From a checkpoint of a small transformer trained on Wikipedia.
Size: 16 layers, width 256, MLP 704 GeGLU, vocabulary 4096, 12.3M parameters.
Architecture: RMSNorm before and after each block, rotary positions, tied embeddings.
Training: a variant of Muon for these matrices, 875M tokens.
Each number is 128 + 32 x the weight over its row's rms, rounded and kept within 0 to 255. Layers, rows and columns count from 0. Numbers have three digits each. The size before them is the row's rms in percent of the matrix's.

# down: layer 13 MLP down (transposed), 704x256, rms 0.121, rows 629-695, columns 0-63
# gate: layer 13 MLP gate, 704x256, rms 0.129, rows 630-696, columns 0-63
# up: layer 13 MLP up, 704x256, rms 0.138, rows 630-695, columns 0-63
down629 104:168100159092114154137123095140079111133107089181113085096156139132114154165175167171151017122064134078118138123160150100170105115114071152108110118126116103149077057137161155146187166168122131
gate630 105:137076105104162062127085067108141088127162113133129128133161138121141138107101159140126178155131085148081146179176101123110142139124128135125150149119091067183189052083107103144117197119200124
up630 107:138115188137116148164113144123127087177089119104133130064091105130148097058149127153133073082115082052166081113067053118170171151160130132197096104102114111097116166159114143144106123133134163
down630 103:127102087103163076113101090119125167087200145143108114095094106093144177098094162181147118162122111164142098111082157125116114147154093109131212133101232136114152145146176076082147147107095101
gate631 100:150147137110104056071109163160172124170147112175105084098115114094110137171167119149108148148095110129086104185126141124125115116150122124144118132149087087093112149116101121109165152173163161
up631 099:128118146166143159149156071159104135141162103093069080139072129099174121115125147078112084097139126133152177206073161132137113139134124125088130130126107115157125090138127161126169106168134160
down631 100:118117115121163106170151087145155093157091150145092107142161157100130083130082127157129139129120134123129065125175107150142064182160123078112089086067122134099157111116100069129093067081122085
gate632 097:104144089128034169110130162158112118144114161064153065085142122145144152214145085103120165188092113076170083145138106166132157145154171136143099141159125128117105121136126155113173146130095148
up632 097:109181102173124173119116123146066121126076102168085096099054136099104133084152143136136130166114171135114137084055069149161087093130163111115119181092142103180145085104172086089177081144130184
down632 099:152102164146016093101154163135085146113109157159127094116216163144098127163161136113093160173127063051094150144159091135163137110069106146118121134164148134086118130141078128094126096129124136
gate633 101:131105175109152163118085110207118045140198123145108130170154109130156155128148093171184136165204097177119135139111077085133100119171086140126088171154114066130150093127156169131117153176099140
up633 098:129093050127101111126128110095131171128044130143154101117078112101072034153124089154132146113111162190096214138160089074109108119106062158131126133117120084090184130122144151108121157140131113
down633 098:100109226103164165104107096106177051170120116199124126119084119150101203036189128085161118158164145168167080105126174091123149123145134097085051091169142150119130171154194166117115119178102167
gate634 107:124133131196130140114129162085150109146086120128119089144151131108120121139169110127142130072141164146135121107052122161060093117115123151163094150153114151204169170133207074097140146073070111
up634 114:144087105115105154166137151091105120087185153132141151102050129136192096118156112103162084110199129119113186133069104129109092149114100130117097120199114149195116100127166150105101148128083212
down634 110:168144127098130175169117116127093175123218122117125172118099134059159139126134080185159126121126158081112143135103139139083063134091090174097114117195121162136140099163142167116082084153088126
gate635 097:155131116119186124144110127090121147086146216154089146109156156167089105138132142071128139120149176116106090103113087167111179118156110133148088064114116123142062130127115164089132087131157156
up635 094:151185148099154172126099143100122182082129172101139135147180077159149112157157124099132137112140134180064094122086131135100113073185114157149069116055180117123132135102149190138166145115139153
down635 098:163131082096210100166119136119073107118137169163127107141166131162125107115094189120191107088108083142126043071192049127109162114119154089097203081129135150126178080096159124097114083144118163
gate636 094:175148128139132134144115119016099166127157099126107104160094158165143141153141102119125176133125060080141149179113100138150162071153107126138148135114115114102103117141148146096116122123124088
up636 095:155075147156147181084136119121072142155129121104099134150107134170119117094133085058102179110137119158147106157155146089161091109044127167159170128120125054186089161056076159125129124093095107
down636 096:085160130093136083136160116170166165134172139187123111126136107096141112090128127122179100142106133101133114149187125105155112188169133128098087079102082077105146121128156152108064106144109107
gate637 095:201154125171156113182127144102163172169130123132148174157145115129133088153141114125092147129114214056128137173109084177104123133169052161070142131159156093152167086095100127164126111137145088
up637 097:139121150096087161138095098157076152168155089157142176113217095094113129178164192171158130189093106122107154137135168092082143171142163143117111125146139204103165096121167126122134150155095132
down637 098:099109170125137146137137139073142092163113173130109167128095159159175125079114097087053163142145106129158128108138073074176198090154099104117157132093136072120121125111128101150085172128155129
gate638 102:116118111103163119120137124061140150128154181099110135135126092110165167084136057127093153148220139123179164118127118133135172101122098094170131146146171146119109116129123148119101102107164071
up638 106:121087103120115093141099112081077094103186111086158097127159165130107118167142145137104079055132152163159089166150077147088151133092162157140182125109163148129132136125110103093121177128178108
down638 102:131126159122133207140108148141090168195158118147116112124142105145185061111060082187145084132118137091122093129122139093080083156128103102133092138099099106076124116147093118154115138154095197
gate639 105:091111076116138147164136115112069132134083154158092140128164193146102140130143140137145138123121148129133133185203058072115142147142112179124143141128147127078155168124159157153190141064105194
up639 100:160064149131138182185088150123122107144114198106141128163069109093115115132052079100161093169184148081086131132152144137157099119098118137105128138098144148131137164140072075091125098168087113
down639 103:150175110179136107122096083136108151156122072163162181116100150114169121115142119178126120165167183117153068126158115116149135125117078105144142119125117168094153190143117117148111127130100111
gate640 097:125065145126168136159143140105093145195119139110096128141143194148143084134105086174126126013159096068127118122108115106103128115126102139080065091122125183106156111182074098161114112169177111
up640 099:137077159162137171134097148156097164113141121109157119112096068155138117103188136124098096161068104158153186140134165104080178148096128130132113138145145116148130079065118129172141108097122188
down640 102:160162101122168116119146151098109098140147102154096102076142156130134196124148144162192120174143127119141140142106148091185128104125139163089157093127137055129120067146084121139181132123130122
gate641 105:122076148117109113128091151111149163144154121180097159151152096183201043161181099129108103119066156092132137118112103066129106139143082094093175074206113189131165071121176078127149115164105138
up641 098:176058127115165076128107121141174122157095105093115175149132089121133139139125173194138129102108142121157136108089179123170195086140064097081118088186150165104190130206116110135185094169135133
down641 097:070130114143047083122168128126132176117151155109051163098175127137110083137116099071069118112146135146144122157141101148170115164098137204129124138098118110150139127142113108155100118107122104
gate642 097:159138088102086138084109169077087175155141134170195105171174192110099093081110160132123107137129117152160186152173113132189145067175124091165094138127107153153092157167117161172088141086172156
up642 094:086131098109176150164146114184124062158106086158119077137085116094153105137128097114110152143160127150101105141139104124133107162124131151120167169124130143130136153133112130157127130110168139
down642 091:190081126150203173176117235091158151107148141132141153138149126093192135123138122195176113138114120129088145099128127127137119114183094086109113132073130106100115095147136166166122175123110133
gate643 102:134143159116142099140089127151088153161130098134126127113149068151134125105114092131155107097128166107135131109112150170150093090087125126167132122093148116124156168130153082141135067087172090
up643 103:133090141131144112114137201151209197119136123181114148144145140092157114132101142091159116154154140130129064123138139126141161169093193101135066162071166128129112146106125090130076134088179134
down643 102:103151139094128169141087103187056142105119168115142128124148141158070164106132115130101143096143160083133096152115143100177143128108136091146117159108144137164224141163155064115134163175106088
gate644 100:092107124050117145087106072086148112154119119112090147112163052173138145151101169098061162156131093090163155111133097154128107132148150160108153157130159114206077095113128173092078106061153109
up644 098:140163173158060158115137181147151117108093146142090133074182112174161138115128181122097128124181073077124122121137196159147091132110136078074142100135132124150185153141139103136085135112158121
down644 100:199114107187134110160135130149172118164119105148108129186134112106095143164101116144128092158082088179114175151131167125107097084121128159123159141171121141108120102098135080114124122060198144
gate645 105:149089185142165158125110115107090096099144131085118067102109113059133182132130132121168075181152105075156040111158185122197083117102071089191137133129137123074116165161135127122088153081117118
up645 098:165095172156158210146144140050131056140120139143091104120186084176148126129113109114180112120113123104132152166099188111085100121089064124130163155188072136086179101065139203172147103094104105
down645 099:109166089122106097177178098176115144148115125137092135137180149089136064156152163128074101111193166096105169173193097055113091135062140113164191117061133145093120139120129128127148214086117163
gate646 100:154124137133157159103128094055129107101143140103170093081135130166162134117078138148154177112137122118104159114089104092126134138127155149150085170160156106139164118123106160024105126131124098
up646 099:186123120088127108123078109085181122167116120148128109124144175093117125195142092120113065120125120183125148168094146149106156156164169093132074091200109190105141144140115170140160193133056153
down646 102:110171140072103157166129098103119171097093098198122178151138174132152108149149188145065164124129080097148146111138105137151089119114076148133123127173126069147099127085181121120111109109143114
gate647 099:124150099133148125131133123137114170135100130141135079135052170103094146127093112124108135070119135078129141127136173155156179189136104043099117063127167138111146170093143077123141114133096138
up647 103:101140080145170095140123186137200152144142153162112152119114150114061104171106198184119139113202123108102093111118136126102170128110133148160131146107126088132163140183158128169140096142092119
down647 105:104153083062103160196140120140146167042156125139088113153150067143110163176133142126132160109146136061131149114123145157143091183140107074058160129171096127176124194122125122108137181093073121
gate648 100:192103107134142093089169156122126099081131081139180103109160166133095103094155140119121175173142087081129080084097129171155148150134144139113123218075107114120141084119113142147101080099151148
up648 103:156107146074082113146103132170136150125132128118069079143145130158101117104170148089131121185150075171113076120116159131162116175110041122116106139101117073134133112155128154093130116172108138
down648 105:084136123076128126164123127098086157122114116126135084084136133175107120136138168173140105145125115122159148161078115107180157141097126146148135130120171015114140102148070152126175105112089147
gate649 107:171137131139132163077151142122124200119151136095115151103116131148127108155129124103126143146099103117123097096136126205123080083092124138116094127107144067167127161079074196166106160115073072
up649 102:125144143100116118118163116123101166120128141122157162157145189120110184091144230103140144101168117050119154113117124174112123182170098102103139152139162111118114108155151169110143166113091142
down649 100:067128150145152128096157116112149190154067112091147155111164182120139148115135134109164049146157137156126136145150124146160094074142145098184104164089139135139120162111124167090134172161117106
gate650 102:103121122199149136068135168128123177145119098099094147044123078106105179157113169088146106146115105062121173069205136113131121154145067088114148134166208148083083085152160129121114136148150112
up650 101:162136161153147149111120157132147179117103085150098089114121123130109178125154156113101147136126145120105175136126049172163121158117135157077151104151154125115132136175167157144147100119153139
down650 105:173179123101131134133148136125140178106123085119079123122095090117125108182160131136146124163137148135107142138093125068155143118140156152118142143103127090108173124144135077110148150130132083
gate651 101:148120118118202100122161171156079107114131154139187144176143104146131129149138124096131141159155149098131117143153170080105139116137145133079071171150143115145124119102141092144112152190145130
up651 096:067103147107115135102106150133142092091148094155124097139109165128087093128092146116077068147114100178167130157148083137149174121115130157119144150158165119129153155103160156160154097102094176
down651 095:104151154153109152161128132106082153129128059097114167153148131181145156145152123144136097133168154082124084166119157113121115131084137145165122137147111129111100077115120129111129080083099102
gate652 101:140142146114121095109103162076100168150137103090162121103176118112095140098092095064117107091180119153154171178157099140146143180197144144103118159119181147142147093178069174088068124142093144
up652 106:127102130073164173110168142128121115134162166115116153207089159119136107097140125131139123146184116093165154144144128085121091102104165128081080133042122115087132171127107117120117099129100159
down652 107:135111150115125112204142130099159120100073064099078134154174180141109148112196078170117129069137139071118058095126170153109099137124131142081135094103145149116091174134087164025118131177128112
gate653 104:103098087149175142131182155110082146113155130174142126096126106084101124116123078093135155159142168194108062145118118118104098123140124132134124135179150092107126128143117139123101159148079134
up653 105:122076152131088141109142130125149121057148120134097146174100120131103127180151062158148112090156174103150140125111157122100151113177096139125070107158126092110087083104160116127067175123120075
down653 099:105052148139168119103129080090161105180076099187137143112167195128107083194137143120101139088148126111160114107099163182143160140098150116194121156114130138117147144106138085150115105091148057
gate654 096:132131107121119146116133136114146129140130131168157167082101115147085157114125153124089128110150101098173170135107107138170114071142132083119119152163134091092161088131143146027086127181167135
up654 095:135156108137085085062069151092164156136156136093057123091131174076122100145120147114098140140110162135135152129114128077119131061097165170106176138131166113134119140142168166078145150101163121
down654 098:126068148154134132157121063134072083118096175082099090154179110129176148194185102136139165109173171155112134089138123164104132113147163125154147124127115130115125043095148107194171146129118075
gate655 098:116105190175114114068131077123139132133114101096125112146080140156151142112174164124143144088069107118106090148114046131092175118130236133166155120131109167134108108112133105100134085139126118
up655 098:150161167105074085191090141181111087100131155097141166090140123133156068117121200153163174114147149146118189080183135111130103130137087088136105152129097164163189102126158187128165152113098143
down655 094:134213092118155126157126107108109141130154200142116159124150127121074162149104096124118070105073140103151134102090113132060103128140090128143073140142104145136101144169127123117115129161159106
gate656 096:181116163138118178092117203102093165114092145081066145111148141194083113155102126149125111089139110169108126144158057114129109118124152156128133140096172059090071108145115139138110127141118174
up656 097:134167101117155100115190110121137174130100141067221082093101123132138147146132151096107140043149162097187072157187088153163175109087179141066097095123201078089025140097143103174135080168106110
down656 096:129051100124109144136118072130149107105142162167086157124159147108181159100154118115155066174140161135118095115145133134047126126152103165135175180125076162172192113104094119088184102165144174
gate657 102:160138139152117134113102151172130105143151212177133117095121131159175117080100152131111141146118148111148130120103172071094095096085104036125127139143100161144184084145127150108160124112163091
up657 108:146165101143137106164149161099126139167104201056168134116075137091129150161165102159159155123100130172151068165121119067124169173161166167088104120188102176095099175130107101132172161096081124
down657 106:159168163107056087106131140166108123196116144111166120095130087111147169098093211101140146078081150155160137171032173129150134145111137146148147095107155085163150166165100133108149157133163148
gate658 100:113122127148104091099097136108082108146122086139111078155138136157079132172187156099168109136118114137145159126118093136109149146126135124118072136120142144161111140090136112095132089130110099
up658 102:158107106095175106126136116077107179139151146141181144129187138120075122123104107107126107189156125134143123109132103139136150091188092104130171093169121160147135151150127141142209132149118115
down658 101:135124113164178130113169113131141128138130144228130109119087174128153120147116104097158133123148161166132125142107120155154201095157157119142083148182082148160175138081144151149101125136114131
gate659 105:108141108097185131085120154144129155196112145111068070118073104133146143128110143153203082124151104177180163154119139140143176081150148074159157168138070146142044068115081138191099153054168115
up659 098:147090128087123131128160134122141138135134182151106153155117146067122149162083137053134159150150111141181101106120142167192158135117157149090207081124069135123146106060178152072095099136156115
down659 100:137140100177139143083072146161098172176130087195148101119155088137091139144121134130104104178129061143150137109141153097130103082118085148125122154116121130159097119168098103175137142077147159
gate660 104:098137154083118129139083142152162100151118145102167131103127128152161146167146172145130110157122092115071103176169108156163143167153109168110071127117105122136153117046131114063121115180127142
up660 102:138134175127105079176073122147113159149106037139113111053117108188129112154175098134156159102139099159141105099130118127155109121098103130120136105204164119177136104111136138134109146079121105
down660 100:111088152139120102094156186158134137073141165169109130195077070122110152120123139072091160113101131127116181128148170148080191172161082150171173143088128044142142163135089085107122133128214133
gate661 096:120164119043082121118158139140181136118150093130053105168203223090174141125070138127149120133177095189142145243133152170147095120156095143134165113159163089164139139096170128141126095159094086
up661 101:106157069118126098064082136086152121153151087137172098188170083154115109205100109124083170177153078090134129137136133154121160141197159129121152104172170163113154174149114169103142108129187154
down661 099:108100131130132137122065158136113128053128133116186107107134121141151139150111138116093123103103175136097132108113144136164092100150115139156090128107135121102164165169127149114120103105124079
gate662 100:152142145124133132078133101122093060157164108161142071156181132099087114109117148050130141100067089099162152146103154116108138077160135071194112099131137159093166114119160167128065093118127198
up662 098:092137132088115181145078149141099133066187147069143172100131148138136132133121212154153092088172145126126133104127113119122119098089110155135114141063116181117109160072147129100156113156112080
down662 103:099101188137127128109089142083099075109112101127149104109120126049137111077110104163131111157100117128236120134196161100145158145174113131128146165157155125153160118182170084116092160113161123
gate663 099:118164142177131184093054116062160192112079193105192127161106144111067183176104090126092180168163145166139115162160114122141114095107081145115201108132147081121133175086128111145166155107186121
up663 101:177178159134121122126121140132062177110142100152128067097061122138123119113215104121100103116159147105109245150103109206160147174156065125086104142135183182160175117116144141182177116137144153
down663 098:097153129101124113121169126137067088139162095103101118148181148160039143156153157089127123119080163148095163164119115145122068169082162112157091105124129133109130119182124092113124104130155148
gate664 096:125107170153112147129123122139110178121142139126081139134098136176085122161148157156216111118075108118115168120073119056156101114150080115161096111155137094126134074085091215175162137148188042
up664 095:150158132114110136109105084092117091176113176100100153131157110100138157133165083117168070155063128113100151105118114097184174008133150121121132109129106119141125114060082154195142147144130092
down664 094:144096123141125128084165124167130121091098107159151156149131182123123100123118126133152160078107133128142128160155133168114123158128123176096120157171133162153127100149119138098100109110146084
gate665 096:111147121131174180154112119146112177087052075085107156144145074177160164130138127051185143092157104173083149166098182116099090131119155157111067114134126145066182104152133156153109206069106119
up665 100:053064223112094118097155125154075143135103146152147148098132144122154098149121160122069067157174118105163170139141121121069158121104152146113122138110168143094151173120136126145157112097149177
down665 101:127090101096138112110130049117172129155162141131101105187099170121107131103146157134064095167141095109162127157130096117123071126089146109126092135056136121171137106063132148103150099124084142
gate666 103:138136046149125123064106166188118101105123142108094132116164061100168100080147148125064107143170171144146080142132095146112111117137115116143077087131120147074207117097162170117132115174088118
up666 102:103130110111097080140120164115134137080099131091117151114079080145085148122069145108170130144187165049111131131136124130133109098097164138134116120117172128119115145094126092086165115162098128
down666 102:140143132167121130114155096100198153120089110103158078087122176128147147153141139120190120118137125135146158095128147157135133161126129111137131108117105151163078155141134090182129140099163126
gate667 101:108121151111124180093157175102123062137073095118089079192099133131123127111145141150114187141099124164146147141156106108059194141140118131081137144132083120147126109120192167184131082139120077
up667 100:096101155125150099133095174104093085081153132144179126171141145120071174114102125161138159120106095109144151109102164144142116129093104101159129121159139151111106111058148071163093148103106158
down667 099:175170082145116148139086173163167098119122052139102076158136087137182145120157098157108163052097160103140090153079129090125129126115110114149123164082147165124146136153088153125123135109100122
gate668 102:177091147100183125168157150158143187189154197132130068119166186150107117101205176072155136120120117113141150089133067112142094173079173103158165148159151123148119130141118132095119075164223132
up668 102:150120086107112074102126130101173135127159084123104118049154149113163142079114158096098152179090099086061128055144143114132103118108151169123062093119114120128102150072103152121102113169115049
down668 097:111129112137128120122144127142090129079127120160150076112154151152125165157080113060083168071122156135159156139092098183090112135175138114135142186120137094089152107142166208162125113138176139
gate669 097:085083082165137128127150128124144165133112132125138167072103127156126145094098056085126184082054105156083117159098108123062184170100154127136156167159179110113139115087093115127167080099102160
up669 097:129158123117114164129127074138112087103122172125171155125142104143144196091107137134086114164109157121098104139095109168088101141140146159071163156101108143052101167087101157097122169148109137
down669 095:102100120108055111136111150150135161121125120132116146160077081151127077116130129145160201164063178121205121192132122146124155137113158151114102116117140118110169141129076138107139075135110172
gate670 098:165145076107092158108104227112137180116120170112128091040108146135109104118151091109101154129081107187092110177114109131101183108204083101123129089132171152116139128158162159164108079195138142
up670 100:170129146143164173141131195122138128184100111072168164154088145119113095181138143166085087050129096127064131139141164215145121149146123101117137137184118157127118121162134180140133072126137114
down670 101:096144101088137109112078084116170134118126134126117125128150153147162113124152065127117118163130071149166113115197092085148097144093099153133168101153157135108179098160145149155133131134145132
gate671 094:196143078100090156126100115091162114087120126127081106116168109132181107176125146090112101138170119132113115118099081166108090112065063107077164111112170104097131096152135188111182153122109124
up671 099:183124142147121112078100113104178104149112144114198196093148072091146060096111130145055131138123155106155088089107144197149178068148065123108164126175118181098133104118149138102123123148163143
down671 103:127115165155117115136134143105129140104138100165106098135119157123133128101139133194135155099096123081146175129165118118131161151075172116106104088135138082099110120124132124185146119103090154
gate672 099:160115122118120130098130098096126116144106177133083066117141077113126149094115193100143083146136131145134144153115151113114118091166122129106171075140121121100156098151148144175162135129121164
up672 094:113149067096093096090174135110094104067175125170121118083127140124153126094098157103103114126210114102097151131092165159159159142126119102148161073135059134094136105085162147129082106100165090
down672 098:150104191111117121150115156092120133126101128140164084071196104104067099124140136168132147143085123120149118110126173102108141047092127142090147166147147113122088180121114147116058121089122159
gate673 096:137124137116108130118109054079184133195107091144107168128086139133168095106157070095153101122087205163088171125055081135127080126098096110137141108107069131120093109138109134136124199122143094
up673 100:121106060090111096109122115157168123137165115138170112141093145156173131150093110112130065110133076158078091074145126080083172145093144128193083145155176136101147133100145140102113134116138128
down673 097:086095164115114129135134181099127180130127134136082129107124146100107111151102137078117157136188138120143157190088116157116095109182114140100138099148141091160096088084143116211088134152168126
gate674 097:089115125157150126138139119087183152097193071087137117107132112197094064132158106084128050103144170147106109132187162123093074160180073174146088149076129079159047174144130117177153165093100125
up674 104:131149162169111171161109114133171133118163094136091118139081151102146106121169107180143085143117120014097121155107064148169089138120158163130126040142138117084135129114152112144111173078129141
down674 102:116107098099090166185136162148113192135115131145167156089059172127128136173116157131124090089132146137123153154117126146102114119108126124118120081103168091112165108116125142168123181088058146
gate675 102:141086123137165156125093056165094116154128111080149073116168139093176131068137128082122155157123132143132075185129107106086136155135150200097099100113102102159151124143171117093109112126110123
up675 101:147148121142169125159131112117116152067109067084121097191122130158123170063078163114079149174125156127109092114124152152162178109114150121147206147097142122181202075157147120112134105123165046
down675 099:100178129078096096114113176134116094173152146150106137137084085138151139111172151165139125103111200146134123090128152148146093170112097163146097146162182155092120113085143132072097087143080172
gate676 097:116112105126103182077084140133096128084115112132144070119138122075104171159143071087137122139137070093098136126160141113138110084165162071109121076186115093138152055136137149096085114160147076
up676 099:173085132108080082087090161186183179083115150186082192155157156140118127167080140162138155113112070089127162125128127098148081148115128143112182161169146137083111121142120072144106131130180235
down676 102:110122171127134128119089175146186133166108140141126142133166094111111181065116125136114097106134097062132137151144115160110102108202134163112097113106114081130118149125123137111099108154091116
gate677 095:122133061145091153098098095126117067130105103143132128159111093100133089139118169172070109159133153154165048096148076160093120130131092094162095116100145123166171099117136123092135165110134116
up677 097:128145122133109126122077102111175124131121085118104154102125156150123164107102139170149132107150148077154162170088141096164135101136149054160097157086143106132051156048200157148150161134155146
down677 096:186120137061084135159081116115121145135180164150123186099111090109112130112173121109088170158121103126170080064180117087108102137124162131149120100167064120101145115089117105132134137111069144
gate678 104:118123116067096151133120114106114115152125108107168073077081125205130143166133152136101114091099134104151161126193127136142139134097162135135109143092123119104119129172114163096126117128167118
up678 100:099123076150136132100078126083171108128138133103169104131146136165162187144125146162114077113123161167152091096084135155166082132069090136112100103180093072157115163128104118096124143151112076
down678 103:094117106098111124158103080115172081197114121148124135133113163080127121139100205162196110133146133141157100154104178071128111088125152173173152094136140095153146077096189076075102112146126075
gate679 098:122040092154110101189170106143115126087163154151110175138116144115160122122062152129148127128109133122168088156117171088143154122163124134139134171129077129134159085133121146094158150129128113
up679 098:130074117140169118123153103140155139115100130085133119162124068196127130171103069126186130117118177123137098142110085184131082085144122148112146046160164168092161142113143115117149132156094154
down679 097:184092153119126098147101146103087151147109099122106140099142100097112074084135131107170160171083117193126163137152139112087116155119159140181125116102120079133165154083126132118152147204105119
gate680 103:093131125179118082118100068144150114130170127156110143113138122142127148165141159098179142119156177126066177143070105114133126152165176154166136097114130153077107111161136128035115178109149153
up680 102:158127077140167099163145153092172169162154120080075102152087145158148108147138088142124164144091175062103108119151149091116141168112080112173095129118185125136109130087129132078106120129140117
down680 102:143173151107149123181135218132145128126107136133182159107111085100155159102171120146125118174163110091096191197093152145115150159115141177118131157108124096142102123115098165183100118180137090
gate681 093:155166155122255093134115120121172127163135094105118126103123175134130104106137175129120177106154086121174164123141115149064150130109086096096186097108169049182123144079093136158066142079175144
up681 096:167088128161106110088156153109170117152186110103133098122129142133118136148116079112111104115083182057122140143087140191146129136116109130064108168164131119156100205061044129109121067168106166
down681 094:126203128104190116115091098096137149124134143134129149090132102040176135121141143125100132108117119163118147166108152103103110098115166077093144118121120160137154134131111069098113075113162127
gate682 098:095104109132155130192163148157168131148137108173129122107087143129146163116172114089134090188152088190083186153111117104043130081182128105105063124111111104148095128159173162142122119098099119
up682 098:060156152163176131160130108141122169148130178141178105079158109072186085115150147138140154175144147103139124127135134122137100122158152101116081152128132106089170101139122185107118194167083158
down682 100:142139155085130136098110128150123174134125152137161137147103160164153141167143100107089084130160099140079123113134117178192142110118146125141143139123132138159110117176111131171106140072160136
gate683 102:109100121075150174146175098091159182162140137103154114094158157085143113078131113122142116096183134147112045070094128096166140108049152158143122110135113118120106194205158141204148136086116160
up683 102:144137129077169115122129163101102135074121106105140112152118124163062179149137097098108086082154140138173101084122163178142141081097094084170105185092093153159145122098170160086083194110075170
down683 101:154144119180165118175116124152133114140162235120135120164111165129060116134145123128102168054135130137196139135134168113118141157181102134128117121132125123092139097114098138162145095219167159
gate684 099:124092119065089143133129137088139114136122158140109154089087115155147145113132092114146095148111100124109169063124119135155122072111058124141089120186129134160123173127115076130124120133075098
up684 094:164122158128145142129134107123128191097143120102178175117137116111184123102209142097126083131144141067130098149105050106099108059103139165130157120155090143138122126122134159159108144105122121
down684 092:154108119130090081131145108160107089112134156126064120120070122135100118132149077098106104072110117168130167108172143093195125143137091114122120099149154194170115110157074107082145101185050088
gate685 098:153104138079135182105163199158140071200147125148156134059170144084109179117118182130177101151188107154126123167124164085127187096130132092119143147112127107116134141107152084118153146133068128
up685 102:119133092140142118152149142135110111156099139091109058154092070106197120114183165117162141103103133161124151131158173100166164130119101146140155101171118129107107067061075183128091082103124113
down685 103:142110085124148090090113130110156156148130135092113161148103165114064120124116121075106147101122115126089137122136134141158101123137135084101085121144141135137115062129148119087113137187060133
gate686 091:089141089096133127093068123088182105132100120107076103133122127159083167127125142079142132170140167151156056153062163156125173147142100092134148111151064083155168116136150081166113187122080107
up686 095:121199127142099108207124157137074150136077128094131088141097061135097162179155155134108157174150125159103168173127095112139143106156069098159133109046175124103130086091161145098098165108144146
down686 096:123158090162148111154129133105132102097174083157188157132153124125093118092149102138162155070126093062055144096106143069092092146174121142142106173161083142109088177133141110076157110161165109
gate687 101:114123190112114096155085130175087150062094115118091109096106131149095205080078156101195129169115053104130117136120151106147158073107143130081149214125139150141160092151099138126126139128087133
up687 101:077171150123149188089107196148149116128164156092082162117145136129107079057176122093110135126084133154186132140184135122116092174138150093155086138192078150083076116147069131145088094159144124
down687 102:100105072129115143116176110095149158099114159114143136113161129111157085145193144146137131127102099068104118161104176161155127161160130176169042083125086114153128133104135142139107154178119187
gate688 100:147170155130092131111157139119140110121139099077146145157121123092089157152149141091122068102118090146127145146134206105116110146115126114101124115129180072159143139134147138114079125159103129
up688 105:131072157087147173111166117083098115133144130113119105145117172128145180127179147108104140132143103138101138113097125129127134200095136106141087134151157127143158154143122217125138165152121090
down688 103:122090122085106117105148101116113134092164113128130096149112145090105146102116100118107122101146118091118136179101122085185106131125117133078149117152109218191171172142126152097072138135158141
gate689 101:075135146161084100125077127198179109109092135161096116155114076110168135119080112111128143185110186133148177081150158178102178107139107111166140113111104141142075126149129117091141181195112134
up689 106:116104091098149135113094137118160069139149159049195157175124118135143136083113167165142065146099178126113127102072162138097103088064124132182193109141191135160069112173133162106154170110075090
down689 104:157140152131194198142147131186152152125114086118169156049216113140123095093150176160097175136104159148128118070107150122169113179128127158145110144117154080082102076138112086103158104125120158
gate690 092:087113089146129149155138118125137056161130051148203119126098102088196145110172189109133147118138135145151073096163133109110154089131154136160199168083118150112135079158140151147069115119124151
up690 109:135115117118043133168132148204108153117116166086171085148117084154105082087101082147161202098146158067142107174094181131131136075114160189168155157185114109146139174089113119199101118167112133
down690 107:153135093143094139116097136141169126145157150089108139109135150177136190160159124121070161118064112098192190094164112128102106125097177198114136190121116073168079143094150119102139120121175098
gate691 100:086076127072159121148075119181167146103168159136084109132175080092141137196095093079156123122166074141153134130157161126134147113157095134139131164148130167153165152119102130165145108132210175
up691 100:096134117113180133091145149144132142184118091146116138085131134203089148171097147153216125108125135081141165125097069103069170136118143135180049129124132105144130109125146158158146117089119089
down691 097:133138179127122126150131142146186096070136120157107115168138157129130148134210155089086194141076122104113102113124201098088141146091142149149146101112188122107081162136125163190136150088151213
gate692 099:164106100097152121154156151104183147164187101113101126146093131114166115153105129149115169133179096147100143163120111165100120115100095147143140113195107097122080155154060140140158122129147072
up692 098:110153123132120078128133061155184127189149167152118132134105161084108096117157099136205154127071126176069150116100101181158129149064133127132126133135115149169134110166081121063069142112073083
down692 098:170102132115118158160168094102168095113119117087109139156158149104112188051111145118060148123105097092086156177157128134133111093129072169216143102130102088078140121093114074154148175095143128
gate693 100:156160156192180133134120176121144105168147093181114241073137114111131134104132095054107169130151158096131125120122085179140121142078050111122112150140104144147165087146142094138110076161155150
up693 098:115133104115099218159095087096120141109125188145116152133135143144169091162160103160168091152106171117205187131093168142152135162145078104129100163130165109159122073166164070136129125075127161
down693 099:115109110111064101157075030167104194095136143131166140156073149112075106117084157130096147080111161129115119078128069156138079127124152127118188123131173140125099153079117141132119104175105101
gate694 104:145130127124213107131084112134178061121079113151130081073136099161101179165161161168146112115134107115107092114142140187063079124191110138133104093144158092068147161100116094110143195126091174
up694 108:116048154211118088142106107089119082202136059126181138113208107107154125145128126118138175160119165116139146136046135117118124118077124091140081089164120079154093134142140129131125185194093104
down694 106:131122043151134126113149105176136097097168071167073142158140142088182163121107107070104157118133169126151167130133172095159131174124098154107178151132101123080145117148149130174153140135116177
gate695 101:086072143150174084122088130097138145166169130093152143137161130118162177101083166071102173101183139127096088130137157154166133142102153090118118092124125135071137161159159177095101103104131151
up695 104:096165148090110130118158126203179149132157138154131064092172091119094094160150140124032159070143152069173081089201117081171151140131165180072136121157148114112118126111083181152180177151107166
down695 101:107108125167124043081095181176155129085179131110149149087142123112116162121117134085157126140125099113081161121117149169084110119117102094081164136180086101115133170133113082142168134113186094
gate696 102:116092169139123158168161146129205101102130083102099152134109153111178175182126139103146120150145121119105132167143203134115114127148142157103143147132080130181121163116115101149135171143115211